Weights of a small transformer language model.
Architecture: LayerNorm before each block, learned positions, no biases in attention or MLP.
Each number is 128 + 32 x the weight over its row's rms, rounded and kept within 0 to 255. Layers, rows and columns count from 0. The size above them is the row's rms in percent of the matrix's.

# layer 2 attention value, 320x320, rms 0.0885, rows 125-164, columns 240-319
size [ 95  97  92  80  85  86  77  80  84  84  82  84  82  82  84  81  81  84  85  87  84  77  81  83  85  78  82  84  90  88  82  74  81  80  81  80  79  84  91  81]
[[102  97  99  79 166 194  99  96 194 111  86 183 109 135 149 165 106  89 148 143  95 181 135 137 144  92 127 141  96  72 178 129  49 106 145 105  75 131 127  79 121 107 144 135  95 144 113 148 151  94 128 114 130 151  96 184 169 114 105 132 144  79 132 114 156 113 152 132 117 133 139 155 114 141  97 154 126 135 123  75]
 [163 102 104 159 158 140 112 147 181 114 146 131 151 144 130 103  62 147 152 154  93 120 204  35 156 127 138 129 130 125  36 112 162 132 214  89 102 164 152 112 119  66 117  86 109 168 177 147  99 135 136 147 171 168 134  91 136 114  79 193  80  95 133 161  96 157 113 117 189  71 164 113 101 160  70 199 111 130  84  96]
 [157 110 144 123 161  37 109  76 132 129 144 135 132 170  90 144 142 123 170 171  66 185 128  88  91 173 140 172 101 165 169 109  33 128 150 102 136 139 140  80 105  88  58 114 196  77 103 148 134  97 144 150 135 158 105 136 157 178 121 101 116 121  99 138 186 145 139 218  87 202  72 107 176 125  28  81 134 139 106  98]
 [ 85 100 126 108 102 158  33 181 157  88  63  43 100  84  86  89 147 181 136 119  90 152 152  97  93 124 219 169 118  81  79 160 106 146 113 117 158 127 165 147 172 132 124 131 112 127  69 154 132 117 182 125 144 103  56 121 185  90  90 189 115 177  92 156 182 195 211 103 125 104 125 125 100 105 116  71 116 125 137 119]
 [108  52 130 146  81 150 122 104 119 140 131 143 133 162 129 145 176 174 145 176 173 123  99  97  64 104 128  72 157  92 138 142 187 152 153 157 131 142  37 132 132  81 176 165 129 165 105 138 108 126 169 119  76 139 102 143 119 127 128 116 213 140 110 160 140 104 177 123 106 126 162 132 125 153 124 118 167  92 100 116]
 [149 103 125 147 109 149 111 126 162 194 115 123 158  58 184 162 126 131 113 119 103 122  93 155 102 119 160 180  69  93 144  73 139 101 143 135 110 101  96  99 133 140 118 124 107 173 144  61 150 132 145 122 105 125 177 119 182  96  75  88 160  99 155  90 109 155 175  88 150 144 164 127 103 154 181 131 139 161 139 100]
 [156 138 123 115  95  88 191 180 163  89 155 105 103 144 130 168 142  87 137 103  82 135 149 145 136 152  89 156 122 158  91 105 157 105 106  42 119 155 138  90 116 138 135 121 166 173 104 119 126 101  85 124 204  82 196 145 137  60  82 134  93 116 129 122 134 125 185 115 153 160 137 110  77 136 115 130 201 154 133 142]
 [152 117 131 132 119 187  77 120 106 168  96 161 117 111 139 185 155  77 190 116 126 203 124 176 143 111 109 106 145 140 155 137 100  93 119 116 119 107  92 143 159 176 154  79 135 115 157 104 139 113 110  96 141 103 109 123 168 195 145 145 167 147 133 173 123 125 170 139 114 177  91 195 129 144 148  97 132 151 160 115]
 [136 161 105 159 203 129  44  64 159 131 115 157 197 135 133 156 115 133 136 177 133 174 151 133 149 167 107 118 161 113 130 129 128 162 117 183 128 127 101 157 130 187 222 144 165 164 152 113 125 155 117 166  82 143 157 130 126 105 160  77 145 153 161 135  99  80 129 149 146 106  57 111 116 103 133 171 181  83 133  84]
 [ 89 118  64 143 163 194 163  45 162 146  95 116  83 125 183 205 125 157 188 126 118  94 118  82 166  50 153  87 141  80 139 133  97 140 177 172  71  68 186 171  93 115 110 121 157 138 107 125  95 165 118 133 183 155 178 113  95  80 158  98  96  52 142 133 111  86  92 123 183 211  71 140  63 135 139 144 116 107  91 107]
 [113  85  71 144 148 111  78 159 160 118 140 195 164 159  79 106 141 175  93 101 216 225  75 117 110  73 139 145 123 112 140 166 124 188 132 122 146  71  97 120 100 110 147 163 181  80 130 119 155 149 120 127 104 119 126 102 145  90 184 122 200 119 163 150 109  66 112 115 163 123 144 195  85 137 101 150 100 121 146 119]
 [138  20 126 128 163 113  87 145 111 101 142 152 130 120 139 103 130 131 159 128  94 140 153 147 124 117 154 161 144 125  87 121 139 122  81 110 139  87 185 151 159 111 152  71  35  89 131 143 129 156  97 125 143 117 121 184 131 125 179 101  61  46 159  99 151 163 121 152  88 143 134 124  90 150 180 143 149 141  59 145]
 [150 147 143  95 110 105 103 191 138 118 128 133 144 102 129 117  90 101 158 123  87 128 178 133 117 120 136 117 172 157  74 111  64  85  83 170 141 148 114  86 114 140 149  95 131  59 153 117 125 121  93  72 136 138 133  92 139 129 107  76 128 170 136 121 102  92 127 113 160 140 106 180 120 116 164  62 141 140 106 156]
 [118 174 109 111 118 163 133  55 130 127 114  94 140  65 160 121 133 150 106 139 103 141  79 147 120 187 241 128 163 135 116 111 114 147  74 124  90 183 171  75 165 151 111 151 120 102 180 121 144 109 132 128 147 144 112 139 184 124  97  93 142 132 117 112  79 157 123  47 139  91  99 152 106  96 154 125 100  77 142 116]
 [133  91 133 201 138 104 107 145 121 129 133 132 111 131 151 158 136 106  95  70 128 105  94 123  96 133 143 121  68 110  90 122 107 144 131 133 150 140 124 119 143 132 168 167  79 138  93 125 186 127  55 110 109 124 129 120  85 134 189 132  98  84 119 136 164 183 134 151 136 167 125 148 167  47 138 144 120 141 166 177]
 [124 150 104 141 131 111  99 154 123 128 120 116  96 144 117 153  99 174 159 178 166 161 111  97 170 113 168 101 176 132 167  73 178 100  61 112 118 132  94  67  91 122 151 133 142 198 132 167  90 173 129 162 123 109 127 157 137 141 180 139  97 115  82 173 136  96 169 126 137 146 181 121 178 162 135 125 106 119 141  91]
 [140 100 108  92 139 177  86  94 123 109 121 155 100 123 155  79 121 172 139  93 201 107  80 141 122 119 183 135 139 136 149 103 103 139 177 213 156 159 117  79 107  88 129 183 108 105 137 115  71 129 150 121 124 133 126 106 155 135 124 115 122 125 131 181 146  83 118 132 112  99 147 178 119 121  75 127 123  90 132 151]
 [135 116  72 110 148 148 110  82 156 110  93  85 115 141  98 140 155  79 134 100 154  88 107 115 116  87 172 134 164 155 149 111  60 107 113 165  85 119 129 170  88 108  98 145 153 124 147 157 105 148 143 105 170 119 106 110 147  66  74 178 173 100 104 150 117 106 186 157  72 148  95 182 139 119 167 135 143 115 128 120]
 [166 149 121 162 148 102  87 181 118 139  94 128  84 147 172 124 168 149 191 133 130 167 111 166  86 141  96 132 123 121 109 126 128 150  80  77 123  87 160 130  91 201 120 132 145 134 117 130 157 144 135  53 152 145 101 179 104  81 104 208 125 144 166  78 118 144 139 133  81 185 149 130  98 140 149  58 141 132 149  64]
 [140 128 124 165  91  96 161 147 116 110 141 173  63 184 179 220 148 131 140 130 134 165 168 165 193  95 158 146 109  95  93 124  82 125 206 143 115  79 126 103 164 150 175  72  56  85 127 153 176 132 171 152 146 110 164 120  79 126 130 147 127 122 110 112 135  99  81 147 167 104  84 225 138 160 127 124  91 139  73 133]
 [151 157 115  93 132 170 178 122 127  87 120 118 111 173 117  83 201  45 121 126  97 139 149 135 113 103 141 137 162 124 116 104 178 125 177 156 133 147 125 164 138 170 101 135 117 110  88 163 102 151 145 109 109  71 129 104 181  68 116 150 159  58 145 122 146 163 107 120 131  60 137 122 147 158 162 111 145 118  85  94]
 [170 119 152 149 128 129  83 182 129 175  32 104  99 136 172  97 150 137 127  93 146  78 161 108 130 140 142 104 111 116 109 111 124 129 163 132 104 141 164  74 112 139  80 156 133  76  91 137 145 119 136 104 156 122 158 193 133 107 145 119  70  88 120 150 108  82  90 135  79 117 120 160 126 111 141 124 145 129 144 152]
 [120 116 138 135 188 139 137 140 179 105 156 127 121 107 169 122 124 150 142 139 200 188 184 139 110  84  68 132 162 157 160  71 134 118 152 189 102 110 141 177 140 140 119 143  77  51 139 142 120 155 148 119 127 101 171 103 155 126 197 113 124 178 144 132 118 120 117 107 101 191  97 108 196 114  98 117 101 148 126 105]
 [123 133 102 179 133 146 154  95  78 140 146 105 130 102 127 144 138 127 136  77 137 106 149 134 153 190 152  86 118 160 112 108 170 107 156 149 152 144 120 160  48 169 199 120 115 124 121 129 159  90 167 160 123 136 134 120 109 116 187 189 188 116  63 110 174 129 104 112 113 126 153  57  67 102 161  84 210 133 136 106]
 [114  93  74  71 113  92 138  82 151 160 142 100 141  60 131 102 125 144 184 197 121 145 137  86 110 117  42 162  92  92 126  97 111 131 132 114 120 115 211 160 126 128 117  92 130 181  95 111 135 170  52 164 186 163 113 117 141 164 120  90 131 118 160 144 135 126 149 116 146  94  90  64 127 235 157 193 116  92  85 169]
 [108 116  89 129  94 143  96 124 178 143 115 136 149 136 202  70 138 114 165 113 120 167 162 113  95 137  80 116 152  99 148 125 158 163 101 109 117 139 114 128 127 173 158  87  43  93 121 137 137  81 111  99  97 144 121 119 196 154 115 141 168  78 153 103 144 131 159 122 125 163 132 109 145 113 118 146 103 123 170 114]
 [120 127 177 190 116  30 124 134 139  96 112 121 100 163  78 128 152 144  91  47  86 181 146 157 102 150  64 135 105 114 167 111 190 149 116 152 160 121 138 147 114 155 136 128 106 188 139 108 105  90 149 141 169 122 149 114 143 105 175 184  38 108 163  88 165  74 114 113  84 134 135  44 185 137 158 132  80 173 176 124]
 [ 94 143  82  82  99 163 134 122  95 133 198 121 109 141 195  93  77  99 108 160 110  91 117 110 157 183 141 150 154 102 138 118 121 126 179  52  68 158 122 113  94 165 192 161 150 135 111 143 105 132 135 134 147 195 136  89 118 129 126 123 153 126 141 120 127 138 125 228  82 149  94 101 134  87 109 119 136 144 120 157]
 [119  90  97 103  97 108  61 192 123  50 183 110 136 168 103 108 131 156 134 140 102 131  97 129  98 161 149 160 106  96 132 105 160 166 119 191 103 113 130  98  78 168 120 141  62 124  97 149 165 105  73 139 166 158  81 136  25 121 164 125 135 110 132  92 115 132 157 105 138 125 204 158 126  79 155  96 150 157 133 140]
 [165 162 123 149  96 141 115 122  77 128 105  92 121 177 138 101 141  97 173 157 128 127 116 107  90 107 137 132 123 104 152 118 141 113 154  98 178 159 154 198  95 113 209 102 222 121  86  85 134 106  70 106 121 147 121 118 158 104  97  89 145 194 149  95 131 127 159 182 159 130  93 120 116 116 209 113 174 121 149 157]
 [ 87 154  83 136  81 100 168 174 115 147 113 164 113 128 128 130  92 114  84  90  92  94  94 105 171 123 136 187 155 150 111 139 121 167 161 132 194 110 134 159 175 148 196 141 143 123 141 146 130 147 128 123 139 160 119 156 107 153 176 110 101 139 192 137 121 128 131 115 134 130 148 103 144  83 129 110 116 108 205 123]
 [146 139 159 182 101 130  74 102 124 150 148 138 114  58  82 110 119 103 115  93 129 117  76 123 103 156  87 155 100 119  95 148 102 162  84  77 131 138 117 127 104 187  54 123 103 110  87 158 151 169 125 137  94 204 163 102 143  70 125 169  80 167 121  83 138 128 108  92 145 141 175 106 194 139 142 126 131  34  85 124]
 [ 90 161  95 135 109 143 101 133  95 168  70 130 172 187 151 137 159 118 134 147 126  59 142 133 157  88 115 117 109  91 117 121 167 167  68  82 140  78 137 139 144 140 140 131 117 151 141 105 141 122 119  79  25 113 134 163 185  80 116 106 103 132  75  99 150 125 142  84 161  64 121 114  58 149 145  77 146  55  40 142]
 [110 151 124  70 119  83 127  84 164 171 113 100 137 104 117  96 144 132 133 144 188 112 116 125 123  82  80 105 123  63 154 189 134 166 195 200 142 143  83 133 153 132 161 169 120 123 101 110 115 177 164 124 139 144 187  84 112 137 123 153 150 138  96 142 191 111 156  61 102  99  79 207 104 135  93 194 125  87 176 179]
 [177 201 101  89 230 156  60 145  86 117 110 185 132  94 133 136 142 131 123 117  83 145 132 192 176 167 129 155 162 148 113 138 144  88 118  73 141  93  90 185 137 132 139 164 105 148 139 119  93  99 112 166 113 173 136 130  98  97  95 210  92 159  85  90 143 121 104  76  97  71 172 122  95 143 174 132 131 133  93 128]
 [116 119  97 116  77 138  94 130 154 147 122 163 161 154 153 141  85 139 138 135  58 108 214 139 113 107  66 102 125  51  70 125 180 158 140 122 154  80 187 137  54 144 168  87 132  95 106  94 164 168 117 151 182  73  71 186 139  84 124 140 132 241 141 156 124  81 115 120 119 162  95 103  92 163 120 189  83 136 152  99]
 [124 102 129  99 115 123 117  70 140 158 143 167 172  56 191 133 174  83 140 149 132 136 147 149 136 148 156  87 112  62 152 107 113 141  64 118 114 135 111  93 150  97 129  89 130 172  52 132 128 146 148 109 159 173 111 124 140  68 111  92 161 118 190 110 124 102  90 170 138 153 130  75 182 109 136 158  94 110 155  74]
 [142  52 101  50 140 162 134 143 137 105 126 117 121 200 128 177 124 101 132 178 134 115 105 105 155 177  54 107 117 131  85  80 154  90  97 148 135 142 184  67 112 171 109 163 191 136 129 185 130  99 148 150 171  81  85 166  68 106 167  96 116 101 157 161 146  85 101 142 111 183  54  97 113 152 117 150 105 164 170 151]
 [ 64 189 167 115 197 163 185 115 134 179  96 109 100 130 166 100 144 106 157 184 131 113 122 109 185 159  98 118 187 151  89 112 135  69 142 146 118 177 124 104 150 160 135 155 187 175  93 169 115 139 142 171  95 124  77  93 115 180 160 171 142 122 114  77 152 149  82  89  88  85 106 143 177 166  86  98 101 130 135  85]
 [158 250 103 164 134 161 138 143 129  94 145 126 108 163 103 127 119 113 200 151 115 120 139 144 147 167 113  86 144 152 146 127 158 116 144 154 159  98 112 177 117 160 103 120 148 101  93  79 146 147 102 160 152 136 140 123  77 170 120 168  44 100 155  91 186 172  76 102 129 112 110 139 100 119  90 119 192 184 130 146]]